Part of a small language model's weights: 4 heads of 64, tied embeddings.
Each number is 128 + 24 x the weight over its row's rms, rounded and kept within 0 to 255. Layers, rows and columns count from 0. The size above them is the row's rms in percent of the matrix's.

# layer 4 MLP down (transposed), 512x128, rms 0.122, rows 124-176, columns 64-127
size [107 108 104  83  87 114  94 121  93 110  86 112 100 109  94 123  76  91 101  94 107 103 108 144 115  89  94 118 125  99  96 117 105  90  92 120 115  92  87 100 107 105  88 108  96  94  95  94  89  94  91  95  98]
[[133  90 132 142 139 113  87 158 100 107 110 101 184 143 108 127 168 137 117 148 103 103 117  80 120 147 112 142 163  85 127 133 120 104  90 160 118 120  83 150 132 164 150 108 114 124 110 120 140 129 110 100 100  91 113 152 180  99 110 150  95 136 122 143]
 [131 101 172 137 120 147 144 139 121 112  97 111  98 141 153 191  91 133 133 139  86 112 138  90 131  97 109 161 119 123 144 128 156 121 128 105 153  94 125 115 146 144  96 147  75 123 116 139 168  81 152 110 135 118 138 144 152 150 129 124 140 141 138 142]
 [109 124 114 111 143  94 133 123 128  85 150 169 146 102 149 125 174 124 110  90 184 138 109 135 127 108 127 148 152 144 177 139 153 140 102 147  94 119  97 141  95  91 157  85 104 104 131 152 131 101 162 124 119 131 135 129 116 151 131 110 158 158 135 142]
 [122 123 105  74 106 112 134 146  89 131 131 113 174 140  86 121 108 127 126  60 120 181 103  73 161 133 113 139 141 125 124 124 129 153 146 128 143 142 102 136 133 111 103 109 100 171 132 129 105 120 110 128 116 132 122 152 151 114 158 115 127 163 152 118]
 [133 105 133 140 133  99 112 111 130 107 141 123 143 141 125 158 149 122 137  64  71 138 166 107 102 155 110 114 130  89 115  95 149 116 119 140 170 142 164 121 172 156 152 113 150  64  78 111 133 118 132 195 119 171 135 135 130 126 148 128 131 130 138 146]
 [110 167  83 104 124 108 129 148 125 119 148 129 113 166 180 126 167 143 103 130 131 133 128 131 129 110 151 164 118 139 159 109  92 120 124 161 101 109 132 100 133 134 128 114 110 132 153 103 111 115 135 106 104 155 137 187 158 108  97 190  68 186  92 131]
 [126 124 117 109 128  96  72 116 157 104 137 128 131 133 139 131  92 144 147  82  93  89  88 146 130 121 122 122 120 136 110 112 135 133 134 121 122 109 120 122 130 142 147 114 174 111 137 154 106 124 154 110  89 125 167 154 117 169 159 131 153 132 147 133]
 [136 101  86 117 137 133 133 149  95 117 158 139 102 174 117 126 106 109 118 108 117  77 162 140 101 112 109 118 146 149 124 123 180 122 105  96 115 105 132 148  71 109 106 132 123 164  93 117 157 154 114 137 152 140 143  91  80 131 165 112 106 121 100 116]
 [124 106 115 115 115 101 124 150 141 143 150 113 142 143 138  74 164 142 130  95 156 140 116  99 112 118 129 102 153 115 141 138 135 123 112 122  94 108 131 108 151 107  87 156 137 129 124  88 157 130 154 116 132 159 139 173  98 128 115 117 110 141 135 123]
 [110 140 158 124 112  92 147 146 122 137 130 110  93 154 151  92 105 146 116  72 177  85 133 129 138 145 120 138 126 132 147 121  62 147 120  94  96 100  87 134 148 132 107  97 159 124 130 131 133 135 106 130 183 161 108 109 107 114 162 125 114 131 161 106]
 [ 95 105 136 117 138 142 150 142 120 144  88 100 105 103 183 155 113 123 107 132 167 125 158 136 110 113 131  84  86 138 133  84 154 168 140  90 137 154 104 166 142 152 107 129 131 125 118 117 168  99  88 108 148 130 143 131 129 132 141  87 108 119 124 109]
 [136 142 140 104 157 133 155  93 126  92 139 124 127 114 164 103 121 150  99 151 131 123 145 147  92 130 180 112  95 129 142 122 111 125 127 113 172 116 159 118 140 100 164  85 167  89 108 169 147 126 105 143  97 167 109 127 153 155 123 134 118  91 170 144]
 [150 116 168 127 104 136  74 145 130  98 112 123 139 119 141 168 102 142 127  84 150 138 167 104 166 100 141 121 153 129 141 130 125 159 140 142 136 115 115  89 157 146  92 128 140  90 179 124 116 193 128 104 114 114 126 132 136 155 118 138 174 118  87 122]
 [130 151 152 106 125 115 146 170 161 152 133 120 126 127 150 165 110 135 120 144 126 139  97 129  96 130 134 130 137  75 117  99 123 128 119 160 171 134 155 138 197 153 149 101 176 140 133  87 131  89 125 120 138 113 112 116 152 127 126 108  84  95 124 136]
 [166 134 135 128 106 112 137 119 117 126 122 158 133 148 164 122 166 118 100 164  93 130  97 102 101 111 130 125 103 104  98 115 148 137 158 108 153 142 159 108 148 164 125 134 142 105  89 138 147 119 140 121 171 116 137 150 138 135 120 106 165 126 123  97]
 [ 85 130 155 130 104 119  81 145 115  84 122 123 139 112 153 130 127 158 113 141 160 160 120 162 145 121 146 136 133 139 172  90 124 131 117 130  94 121  92 126 143 149 106 126 157  77 162 139 103 188 101  92 129 175 112 129 132 172  90 117 164 129 115 128]
 [107 134 141 143 140 152 144 118 176 120  93 118 128 117 153 127 115 102 123 131 143 141 157 118 134 102 124 125 143 165  75 118 128  88 118 114 112 135 108 152 190 151  91 107 120 135 127 121 149 136 121 128 135 100  91 122 133 171 116 157 109 108 131  79]
 [147 109  95 154 103 134 142 157 150 141 147 112 114 119 141 145 123 136 142 159 168  91 132 142  98 116 136 128 152 144 127 134 204 162 152 135 125  94 153 147 143 166 134 139 169  85 109 105 113 105 121  63 112 135  94  80 112 107 132 123 136 117 164 111]
 [149 118 149  97 111 149 132  96 102 189 129 114 169 118 145 106 132 136 114 164 148  94 133 106 114 127 109 160 129  71 127 147 122  99  77 134 146 114 102 141 113 111 141 108 118 165  68  85 134  99 137  92 139 102 140 131  94 123 109 149 144 153 139 183]
 [ 91 123 168 117 105 114  72 116 136  95 116 119 133 134 165 150 158 138 140 145 152 116  90  92 137 123 107 134 128 106 142 178 138 113  97 140  94 139 142 144 123 128  95  89 107 143 107 180 100 194 157 130  96 118 141 143 112 185 140 118  97 136 123 159]
 [133 138  81 134 144 155 133 120 159 111 133 159 131 121 127 123 141  95 136 120 153 154 109 164 118 156 110 174 134 123 128 173 154 147 128 141  97 126  81 131 122 122 135 108 128 135 145 110 117 115 135  91 119 164 150 135  98 101 142 174 100 141  85 168]
 [ 98 129 114 139 144 127 160 124 174 129 110 100 136 118 130 137 123 137 138 147 125 118 145  74 138 148 144 139 143 114 123 122 132  79 123  89 123 161 157 153 174 127 151 116 118  83  96 111 153  71 163 102 134 108 110 152 166 125 186 163 100 134 128 118]
 [109 195 100 117 134 124 162 112  87 111 124 142 117 145 113 108 138 126 119 157 143  95 117  95 128 143 115  94 143 125 156 160 148 117 131 142 139 168 135  97 156 153 171  94 126 112 105 127 145 125  90 138 168 124 149 136 104 138 132 115 119 160 136 139]
 [101 118 129 125 132 133 161 129 133 142 172 148 128 125 125 125 145 100  86 128 127 115  97 108 134 152  90 121 134 131 134 119  98 161  92 128 133 145 177 121 150 121 106  90 133 145 101  92 136 129  79 145 142 140 101 128 131 144 162 128 120 138 126 124]
 [137 121 106 155 125 138 166 116  78 112 135 151  95 153 136 108 127 150 147 111 109 129 131 135 115 137  92 140 114 133 172  94 159  97 113 115 131  93 177 108  98 111  75 128  97 157 108 142 129 206 134 113 128 150  96 113 111 112 186 124 100 145 126 123]
 [107  94 139 145 129 152 154 137  80 119 148  85 139 126 146 109 127 145  98 139 126 117 103 184 126 116  65 135 130 104 142 126 114 142  99 171 163 156  96 138 134 173 132 154 106 133 113  81 115  74 130 121 161 127 130 152 142  90 140 102 149 131 113 195]
 [ 89 130 145 126  99 126 129 118  92 133 163 134 108 104 147  87  84 156 165 124 148 130 150 181 134 121 166 101 132 124 177 109 139 113 103 132 143 138  96 107 121  96 142 101  55 123 138 117  95 112 139 173 156 183 140 122 127 144 104 145 128 154 154 113]
 [154 116 140 146 120 164  91  95  88 114 148  98 139 148 122 138 142 118 117 178  82 131 111 132 129 173 166 128 132  94 141 150 140 138 138 124 166 102 105  85 123 163 147 154  80 120 126 101 111 149 124 131 141 179 125 129 102  66 132 130  90 160 110  82]
 [126 126 116 126 162 125 137 141 143 113 126 152 111 105 123  80 127 142  72 115 133 121 172 103 143 141 133  95 171 158 135 106  88 129 115 143  95 127 120 157 135 119  58  79 145 107 167 113 127 107  90 135 146 123 131 154 121 100 109 135  94 142 110 135]
 [ 86 131 116 110 146 178 114 151  93 109 140 133 179 128 123 100 150 123 145  98 146 135 128 146 127  88 153 128 153  62 180 129 167 119 114 135 133 110 110 167 144 127 118 123 164 121 140 151 138  98 134 114 141 116 132 112 149 136 144 128  85  94 120 135]
 [140 126 121 124 150 122 138 160 134 139 107 157 106 165  97  95 154 176 107 137 114 123 117 114 118 124 159  75 158  97  99 126 147 118 117 140 128 104 145 141 120 122 141 154  93 102 116 155 128 123 142 143 127 136 122 112  86 151 111 131 125  73 135 120]
 [ 94 135 104  83 122 132 121 140 160 135 135 118 151 160  65 131 107 131 112 118 132 151 115 164 148 144 138 128  71 102 119 120 101 122 109 147  92 105 117 124 137  65  51 127 106 101 142 132 117 158 120 151 142  94 136 147  82 144 135 140 174 149 133 111]
 [ 76 136 168 144 110 104 127 122 138 119 119 146 142 135 140 131 102 119  98 126 188 137 141 175 130 110 123 153 137 130 137 119  94 106 155 134  93 103  98 172 130 109 104 131 174 101 141 125 132 181  76 110 150 159 106 127  85 137 123 116 134 135 136 140]
 [119 144 136 106 129 119 119 136 107 121 134 115  79 161 159 160 115 136 112 159 116 185 140 106 116 138 151 104 110 171 131 134 130 184 134 132 105 154 149  95 134 138 126 112 178 127 153 124 124  99 117 140 141 114 149 124 127 165  96  77 160 114 103 153]
 [107  96 147 138 112 138 119 153  97  77 131 154 122 115 130 131 146  97 132 129 154 111 136 115 100 110  98 138  91 140 151 167 160 193 126 111 114 135 112  72 139 145  99  92 145  95 144 112 116 118 138  99 141 166 140 122 185 132  98 133 143 127 152 107]
 [130 152 137 127 156 100 122 141 138 137 129  82 132 106 109  98 134  97 126  79 103 187  77  98 118  99 120 162 139 101 133 149 112 133 144 139 133 125 110 141 152 105 113 137 168 140 153 152 128 118 113 118 156 112 103 132 133 130 154 170 155 116 152 180]
 [ 83 140 146  88 157 143 163 129 129 171 136 161 127 116 130 129 140 127 111 149  72  93 107 156 110 126 155 117 115 136 129 126 121  87 165 111 130 113 154 139 137 143 158 109 129 111 116 156 120 132 155 141 123 178 100 127 146 181 132 114 155  95 153 115]
 [162 140 142 143 156 102 130 106 140  85 115 146 126 157 103 163 134 115  98  52 136 130 169 134 109 122 151 130 135 146 138 139 140 141 114  94 136 104 106 128 167  96 126  72 183 140 175 136 156 116 109  85 131 124 149  95 136 145 124 130 119 132 112 156]
 [127 129 120  89 143 140 125 127 164 174 179 131  92 127 121 114 143 176 142 146 119 113  84 116 131 122 111 125 123 143 179 137  95 152 123 184 165 130 110 137 174 128 115 121 130 177 161 116 111 133  96 124 118 140 149  92 104 157  93 162  95 117 137  90]
 [ 85 104 114 149 115 172 145 153 132  82 130 171 144 123 128  77 139 147 119 185 122 152 127 133 122 134 130 119 139  93 136 148 150 116 112 155  51 150 162 168 152 114 115 130 110 119 152 165  92 127 157 130 112 139 142 102 139 129 106 134 131 157 117 123]
 [127 100 139 125 116 147 164  99 138 165 139 149 105 125 145 117 152 115 130 168 119 137 158 141 126 120  55 150  84 114 124 161 133 138  71 152 143 146 138 140 135 173  98 135  73 116 106 171 136 114 130 172 179 153 163 121 137 172 120  93 131 148 138 116]
 [117 165 131 147  96 139 111 116 136 114 145 130 104 112  88 134 155 149 122 131 114 101 143 143 146 128 151 127 152 114 169 150 146 151 177 135 115  83 131 159 165 124 125  98 106 107 129 112 120  80  97 139 126 139  97 126 156 107 119 151  89 115  98 142]
 [129 121 141 115 129 108 112 122 131 126 118  71  93 175 100 116  99 126 129 146 159 151 112 148 131 101 131 133 115 135 147 122  82  98 123 131 137 142 110 134 170 140  69 142 128 154  96  96 134 107 101 133 147 146 138 126 119 155 146 135 114  85 108 130]
 [131 155 134 104 129 106 140 113  60 152 127 138 163 106 111 113 115 136 145 158 147 132 135  68 124 123 150 126 157 132 134 149 122 120 112 110 165 113  71 105  97  60 151  86 142 132 147 137 121 153 163 161 123 160 122 145 136 157 120 123 157 149 143 165]
 [146 192 107  91 116 149 128  99 108 117 109 127 152 107 128 154 139 132 174 106 119 126 145 126 144 123 176 119 151 110  84  99 137 123 131 173 165 102 104 115 138  95 159  87 118 156 121 113 117 144 132 118 152 146 120 145 162 127 154 124  93 134 134 140]
 [142 122 130 156 129 142 116 105  84 122 137  73 139 154 127 173 137 143 119 165  96 192 137 168 140  90  96 148 132 130 130 124 143 151 119 131 153 166  88 172 118 142 141 166 121 123  84 130 104 139  97 142 154 130 104 106 124  83 167 121 134 104  97 159]
 [155 147 147 144 162 150 120 114 140 122 142 144 151 111 128  77 175 129  80 145  85  91 114 111 122 159 108 129 144 121 163 166  64 145 120 142 130 121 116 148 121 112 118  89 170 140 172 125  89 130 149 120 121 141 124  91 174 153 161 154 131 138 185 129]
 [113 135 101 114 165 112 135 153 118  84 150 115 135  86  85 131 124 118 128 157 143 131 124 155 100  74 144 105 132 135 136  83 114 140 126 122  96 164 132 127 141 112  88  99 182 137 161 126 176 124 130 121  77 123 169 138  86 134 128  87  68 134 132 122]
 [126 183 159 132 103 116 115 125 142 121 121 139 124  95 140  98 130 154 145  83  99 139 117 114 122 145 151 158 164 122 126 137  88  83 148 138 149  90 138 201 128  98 153  66 104  97  93 145 119 142  94 119 127 139 131 143 146 163 104 112 114 154 170 144]
 [ 99 152 113 109 147 114  83 166 123  89 128 142 113 135 111 116 129 161 113 139 131 182 111 133 134 155 122 156 125 131 117 151 134 133 162 146  92 140 121  83  94  91 171 100 127 135 164 100  91 144 188 146 120 133 134 111 133 136 147 100  99  91 104 117]
 [100  93  85 141 163 103 167 128 147 150 112 127 110 101 129 146  89 135  94 145 146 166 144 130  94 116 105 104 127 117 107 131 132 141 138  92 124 130 155 131 164 116 143 148 167 118 130 106 144  34  98 149 131 121 133 125 170 133 128 123 105 139 122 123]
 [133 154 103 128 159 128 109 148  97 133 105 104 161 177  96 116 135 135 106 139  68 155 138 101 101 100 134 140 109  80 112 121 123 130 159 131 104  91  77 132 152 135 139 130 126 112 157 137 118 147  81 154 155 110 148 103 169 131 121 111 143 133 115 144]
 [128 128 154 113  95 139 144 137 138  76 135 144 112  94 133  99 140 101 108 134 160 149 136 144 109 132 135 144 112 140 109 116 145 141 107 145 113  85 105 125 155 105 109 112 123 122 131 140  52 131 139 160 123 112 131 128 159 150 168 139 108 124 129  89]]
# layer 4 MLP up, 512x128, rms 0.146, rows 125-176, columns 64-127
size [114 103  90 108 132 100 123  93 118  89 106  86  99 117  83  76  92 106  98  99  95 111 141 125 100 101 120 112 105 101 107  86  91  93 103 108 102  78 100 108 101  95  99  91  99 105 106  94  93  81 100 101]
[[107 151 151 112 110 113 150 149 141 107 103 122 114 141 104 187 104 162 170 117 132  96 111  89  99 121 158 116 129 168 141 142 119 106 168  95 164 165 109 103 139 162 107 149  94 151 135 134 135 106 121 133 162 113 104 129 122 125 152 155 151 155 162 131]
 [127 116 138 119  98 166 132  98 144 183 102 144  60 103 115 140  67  97  93 150 163 121 124 165  99 148 148 146 128 131 135 121  76 160 102 124 134 140 133 115 131 117 139 121  90 145 107 143 151 124 117 115 139  77 123 150 129 138 104 154 121 108 147 120]
 [122  98 156 123 112 158 114 143 165 185 117 102  92  85 154 116 142 158 115 146 100  80 154 156 104 142 120 130  91 110 122 110 178 149 109 127 108 131 143 123 151 150 148 123  94 123 165 109 127 138 162 168 119  99 175 148 163 157 152 136 136  93  91 135]
 [113 104 158 131 129 115 125 134 122 131 119 152 122 137 112 128 170 110 107 123 110 147 148 156  84 145 142 136 126 174 140 119 161 159 114 155 174 162 140 132 131 142 120 159 110 132 116 144 124  83 117 137 109 116 105 129  94 106 152 159 155 128 101 146]
 [100 134 117 119 129 146 160 111 167 116 113 111  52 139 144 189 113 139 134 151 118 151 131 145  90 135 150 138 104 143 100 129 119  74 117 146 131 125 144 108 134 136 134 151 124 116 149 156 194 105 142 132 168 137 135 146 148 100 134 146 119 137 129 109]
 [121 119 133 175  98 122 133 178 163 167 141 116 158 132 113 123 132 135 102 124 141 124 109 119 153 104 114 141 109 118 102 125 135 137 143 105 202 147 131 117 146 129 159 117  86 138 135  52 131 137 114 133 120  82 128 142 153 129 112 128 130 145  89  93]
 [119  83 121 173 109 163 145 159 133 141  97 122 114 137 113 144 135 126 146 128 107 141 147 133 139 125 141 116  93 187 121 155 125 141 137 128 123 154 141 103 129 140 178 152 100 151  93 151 127 100 113 107 151 123  90 126  82 160 172 136 139 133 138 110]
 [105 164 119 154 147  98 132 111 141 185 100 132  71 107 149 134 114 145 140 160 102 132 113 170 112 117 136 130 107 104 140 126 140 141 106 157  86 128 153 125 125 148 109 114 104 112 140 134 142 131 142 106  95 132  87 128 138  76 121  94 117 120 134 126]
 [124 132  82 115 126 118 176 131 139 123  97 154 142 119 106 113  96 143 157 120 150 108 176 132  98 159 141 135 121 115 119 169  90 153 116 135 138 149 127 108 129  83 155 139 134 156 159 130 137  89 109 100 129 156 118  92  95 132 133 142 172 146 122 112]
 [105  81 158 105 124 140 143 169 151 127 110  87 123 133 156 164 149 180 140 120 133 120 127 152 111 125 113 103  56 122 113 139 137 107 159 118 175 124 119 109 143 150 111 198 107 134 101  97 158 121 119 138 136 125 116 125 159 133 185  98 135 114 172  90]
 [143 111 126 130  97 151 142 139 114 158 110 110 130 166 140 196 143 120 172 142 132 138 133 134 135 136 116 146 100  94 114 148 173  91 136 130 153  98 176 188 138 125 134 116 115 137 105 106 185  99 156 163 103 115 141 124 161 142 135 135 111 106 135 130]
 [183 116 121 154 126 133 131 101 144 148 122 156 147 124 110 150  92 125 119 133 155 107  99 100 167 115  90 102 123 169 159 187 115 148 165  91 113 125 117 128 162 105 129 119 128 121 109 100 123 133 108 106 112 113 114  67  82 183 138  86 140 116  97  95]
 [136 132 109 144 146 126 170 165 147 112 120 121 114 152  87 154 136 145 163 126 107 125 165 153  97 120 138 124 107 185 158 141 152 132 174 109 108 124 132 120 144 124 152 151 126 149 159 153 147  99 158 111  90 109 111 122 109 159 145  71 158 103 141 128]
 [182 116 118 178 134 131 132 133 129 123 135  97 125  99 135 144 109 180 111 167  99 110 175 137 155 112 113 123 112 140 176 150 128  88 110 126  81 127 154 148 130 147 122 131 119 127  84 158 125 118 117 148 109 108 121 158 116 127 135 102 113 156 180 148]
 [177 116 115 151 122 150 143 108 134 154 138 123 141 150 140 162 135  84 157 122  80 139 124 135 105 139 117 115 137 122  93 136 151 147 123 145 144 138 151 139 111 154 149 130  92 143 116 108 160  54 146 140 177  89 140 144 158 120 154 157 105 130 136 140]
 [134  96 101 134 106 122 166 116 154  99 107 121 104  95 111 137 153 171 113 154 151 129 128 161  72 130  79 117 104 113 129 151 105 145 171 167 132 136 123 169 157 131 114 197 122 157 123 121 122 122 124 105 134 103 137 144  99 122 119  67 145 112 137 129]
 [125 107  92 137 138 142 141 139 168 152 125 125 117 123 163 185 134  90 115 143 147 115 120 143 100 127 133 124 101 102  86 143 104 106 101 131 134 155 155 147 161 145 137 189  84 145 108 131 163  99 150  78 143 124 119 128 151 139 170 118 143 121 139 104]
 [123 126  90  98 130 101 134 156 165  88 116  84 129  97 119 125 141 121 112 136 120 131 141 187  86 132 129 103 115 145 154 102 149 118 161  98 112 139 147 117 156 157  98 114 142 116 178 157 132 129  90 133 120 115 130 115 163 145 151  81 156 109 130 146]
 [116 110 119 191 154 103 128 106 145 128 154 117 129 118  87 112 122 143 138 117 149 123 142 153 119  80 135 138  99 141 102 107 104 127 135 122 152 166 103 156 136 110 169 150 132 106 167 106 111 128 103 102 128 129 113 154 111 141 177 161 185 105 111  75]
 [129 142 134 170 114 106 113 143 122 146 125  99 153 119 133  92 175 130 119 106 136 148 175 155 143 113 124 133 131 115 118 176 165 142 137 104 136 150 147 151 161 135 150 154 116 132 108 136 107 127 155 161 119 126 114 119  96 158 107 126 111 163 139 119]
 [123  75 108 160  71 161 169 123 141 114  89 119  95 120 145 152 107  69 104 139 191 109 148  99 134 121 129 141 114 161 127 181 127 179 146 120 105 153 150 123 138 103 141 169 156 146 153 153 175 113 125  85 134 116 115  98  94 164 110 138 136 115 113 103]
 [177 131  95 125  98 123 153 148 120 120 103  94 144  75  93 128  81 125 109 133 160 113 154  98 163 110 144 143 124 165 173 176 152 130 145 139 169 141 147 161 136 103 125 135 134 131 145 163 171 115 127  97  98 160 124  98 119 145 114 104  86 138 145  90]
 [135 100  99 113 138 142 174 119 135 114 116 134  64 102  91 139 138 172 149 132 100 136 164 108 110  80 124 143 133 108 158 107 168 124 163 159 146 140 132 155 156 134 167 129 148 172 120 118 137  91 147  54 126 142 150 121 127 170 157 135 117 142 154  96]
 [163 101 132 179 100 158 188 160 142 123 113 131 102 161 110 114 148 114 190 134  96 151 154 126 138 134 151 148 109 131 160 122 157 138 129 133 128 103 165 105 139 121 150 129 129 166 124 107 115 108 129  83 120 142 117  92 113 120 140 104 139 135 153 102]
 [128 128 135 139 122  98 147 114 125 131 131 123  77 105  87 131 146 143 133 141 100  85 174 128 110 112  99 167 118 107 149 139 166 140 129 162 172 108 114 147 140 147 125 129 131 174 108 144 124 114 157 101 104 142 137  97 168 153 118 126 112 136 126  57]
 [157 140  91 136 123 140 131  93 124 117 124 113 130 122 104  93 139 153 179 132  94 108 118 129 137 103 122 139 135 146 161 124 178  79 174 132 114 136 137 111 125 125 174 134 135 204 109 155 131  90 133  78 155 116 123 107  94 123 126  99 124  87 132  96]
 [126 107 133 131 100 136 124 139 137 149 149 129 119 122 141 126 172 112  93 115 110 122 219 122 143 116 125 125 125 110  94 118 145 162 154  85 130 153 113 142 128 131 123 153 111 140 105 148 146 117 162 167 126  97 109 128 155 143 157 149 119 179 115  62]
 [136 141 137 144  60 139 129 152 118 130 128  98 140 108 137 115 132 116 149 188 112 131 165 133 140 114 120 170 142 134 165 179 172 122 109 154 137 143 141 155 137 147 163 135 100 151 116 120 123 119 156 140 117 143 108 131 127 116 146 100 102 137 135 105]
 [150 133 105 128  99 144 128 106 133 156 119 143 116 122 146 127  96 169 134 130 139 163 134  76 104 126 124  85 120 139 123 148  93 101 128 111 127 140 139 153 138 118 114 144  91 110 113 165 167 116 129 129 156 121 143 162 120 120 134 117  90 165 203 165]
 [140 140 123 107 138 131 137 135 153 147  80 102 119 136 139 137 113  92 154 123  93 104 118 114  94 124 141 105  69 137 135 154 135 111 146 140 123 115 168 126 137 168 112 153 109 162 117 131 144 112 145 127 164  85 140 113 163 142 122 123 123  72 171 135]
 [ 94 104 137 136 150 115 135 125 132 144 140 150 138 147  78 179  84 120 151 105 137 119 109 102 161 148 106 135 113 121 121 138 106 165 126 124 129 118 119 144 164 128 119 147 120 151  84 124 106 123 117  48 103 156  75  98 114 119 147 127 165 156 180 117]
 [166 141  96 144 134 162 128 145 135 153 138 136 124 125 128 133 153 145 137 138  84 119 108 102 125 146 140 137 113 140 111 140 154 159 114 123 136 148 160 105 113 211 132 128  92 148 146 153 133  58 162 159  99 115 174 157 167 122 131 149 134 135 114 157]
 [117 146  84 131 150 131 128  92 147  99 100 118  97 135 128 156 110  94 166 159 136 162 126 140 140 119 122 109 136 172 170 140 153  93 156 135  90 167 160 137 152 145 139 127 125 135 140 158 108 125 149 114 119 115 111  70 139 155 145  95 154  64 177 115]
 [131 121 101 181 152 147 143 111 142 128 104 120 108  88 174 135 109 145 143 136 105 167  94 137 146 138 101 129 113 133 173 136  80 132  86 170 107 151 169 143 141 140 114 150 123 111 146 141 115 134 125 115 116 155 145 131 129  86 104 131 114  83 183 160]
 [129  97 100 147 100 159 120 126 125 144 114 124 107 105 169 127 109 111 147 189 155 157 134 124 111 128 124 155 128  94  92 168 117 115  93 146 119 111 140 169 128 101 128 141  88 176  83 145 160 110 169 138 166 126 135 154  82 156 136 129 113 116 130 137]
 [ 99 142 106 134 152 169 135 124 140 126 100 139  82 148 184 162 146 133 183 159 113 124  94 102  76 126 141 133 138 126 113 153 167  84 142 128 121 124 158 156 134 159 113 111 100 156 126 121 145 108 145 120 137 140 166 121 142 137 114 144 122  89 134 138]
 [129 152 134 153 171 121 152 172 150 123 136  44 135  83 131 132  97 128 148 121 104 102 135 112 128  97 130 138 105 175 130 127 150 131 156 143 108 114 155 115 116 196  81 144 103 145 127 133 120 120 114 123 134 146  68 134 126 102 104 147 133  98 111  85]
 [131 113 123 201 107 126 159 143 128 126  42 118 105 107 145 144 118  84 130 144 145 139 144  97 144 112 201 158 106 134 129 105 161 120 146 108 114 140 148 128 137 143 139 132 120 119 120 153 148 129 136 118 131 122 109 165 112 135 121 102 131 128 142 132]
 [135 128 162 136  91 116 146 141 142 127 135  88 125  94 130 122 109 152 133 157 117  86  93 115 114 139 147 171  96 152 142 115 146 133 100 114 134 115 165 118 135 136  69 105 148 142 129 123 161 118 108 107 158 127  77 161 135 103 121  90 115 121 134 152]
 [ 90 108 141  79 123 121 141 132 154  95 110  94  83  52 151 165 103 120 125 140 121 142 112 105 128 163 131 132 112 121 105 105 144 141 160 145 134 138 153 152 132 164  99 179 133 116 184 124 166 107 152 119 158 140 141 119 132 119 107 146 127 146 126  82]
 [135  87 108 103 135 127 134 157 159 132  98 125 122  90 125 106  85 132 118 115 166  99 119 134 143 132 153 125 107 148 165 119 103 133 128 118 130 122 111 125 171 160 131 121 141  94 179 148 128 129 118 117 109 152 163 106 143 145  93  68 172 119 137 137]
 [102 127 152  74 120 151 135 123 166 123 129 113 102 135 154 174 114 133 147 135 101 111 118 113  87 121 113 120 100 133 111 109 128 116 156 145 154 124 149 160 140 152 109 171 112 144 121  97 147 108 118 126 181 108 148  86 143 110 118 109 143  90 122 141]
 [165 139 106 142 133 103 157 129 105 117 120 148 126 143  99 162 129 140 204 160 141 134 126 116 130 144 135 145 151 143 127 159 187  90 123 105 131 141 189 155 121  98 124 154 180 117 103 167 155 115 143 101 133 143 113  67  88 129 102 110  98 117 170 107]
 [107  96 136 122 117 144 118 180 176 195 154 121 118 115 168 121 119 142  89 139 138 126 114 151 108 156 111 128 103 155  89 120 139 135 111 134 125 130 137 128 150 155 163 135  62 115 129 120 139 130 118 135  89 143  84 132 145 134 123 115 123 106 117 135]
 [106 118 108 118 139 152 130 118 118 126 113 140  87 138 128 152 144 122 169 128 135 149 138 147 111 104  88 144  92 152 115 125 125 141 124 126 121 123 146 121 128 119 167 175 110 172 108 147 121 122 179 124 135  92 116  66  87 143 156 145 150 126 165  75]
 [126 106 118 162 131 125 152 142 139 136 116 145  60 119 139 124 120 135 108 122 134 123 162 112 115  90 142 137 102 107 156 123 113 149 121 119 154 159 106 129 166 107 146 111 103 161 157  99 132 126 108  99 101 156 175 118 132 169 149 103 100 139 173 117]
 [154 128 111 168 105 100 158 159 147 149 145 121 142 125 107 142 112 126 142 132 162 145 171 136 151 119  94 157  97 154 154 150 148 132 155 107 178 143 163 140 160 133 108 131 127 140 108 127 160 115 112 114 115 121  78 123 130 102 133 104 141 118 101  99]
 [140  87 121 112 148 196 126 151 153 125 140 126 116 129  98 147 137 101 111 131 124 121 143 162 138 153 120 142 108 158 107 121 162 146  79 140 108 124  98  98 130 129 142 168 103 158  94 156 116 119 159 123  77 129 137 108 149 112 126 136 168 112 114  77]
 [188  97 151 169 102 161 159 114 122 126 123 101 141  66 129 124 140 180 158 124 121 114 117 131 116 150 104  85 114 149 122 161 162 139 119 148 144 125 128 117 112 116 116 133 130 124 123 130 152  88  85 112 147 136  93 134  77 115 120 118 110 144 157 126]
 [133 112 133 147 138 105 161 139 134 118 118 115 111 111  74 139  83 135 125 142 125  93 170 123 113 102 130 113 135 130 148 153 164 151 123 112 121 174 115 147 143 122 127 126 151 171 162 116 151 106 141 107 102 127 137 113 133 145 145 128 117  91 128 101]
 [111  99 135 149 104 154 112 114 124 151 121  92 122  94 132 124 143  99 113 138 149 148 125 131  96  83 115  96  62 156 141 128  98 116 148 129 131 107 136 145 131 113  95 134  98 160 110 122 143 130 117  92 153  87  84 114 106 191 142  98 145  81 118  80]
 [124  94  85 134 137 162 134 152 151 105 110 105 115  99 128 127 146 115 122 143 125 131 105 138  96 123 132 125  95  91 128 119 155 120 111 151 116 138 147 161 159 127 172 152 132 128 155 121 144 127 149  95 107 143 164 137 165 135 167  99 137 100 118 157]]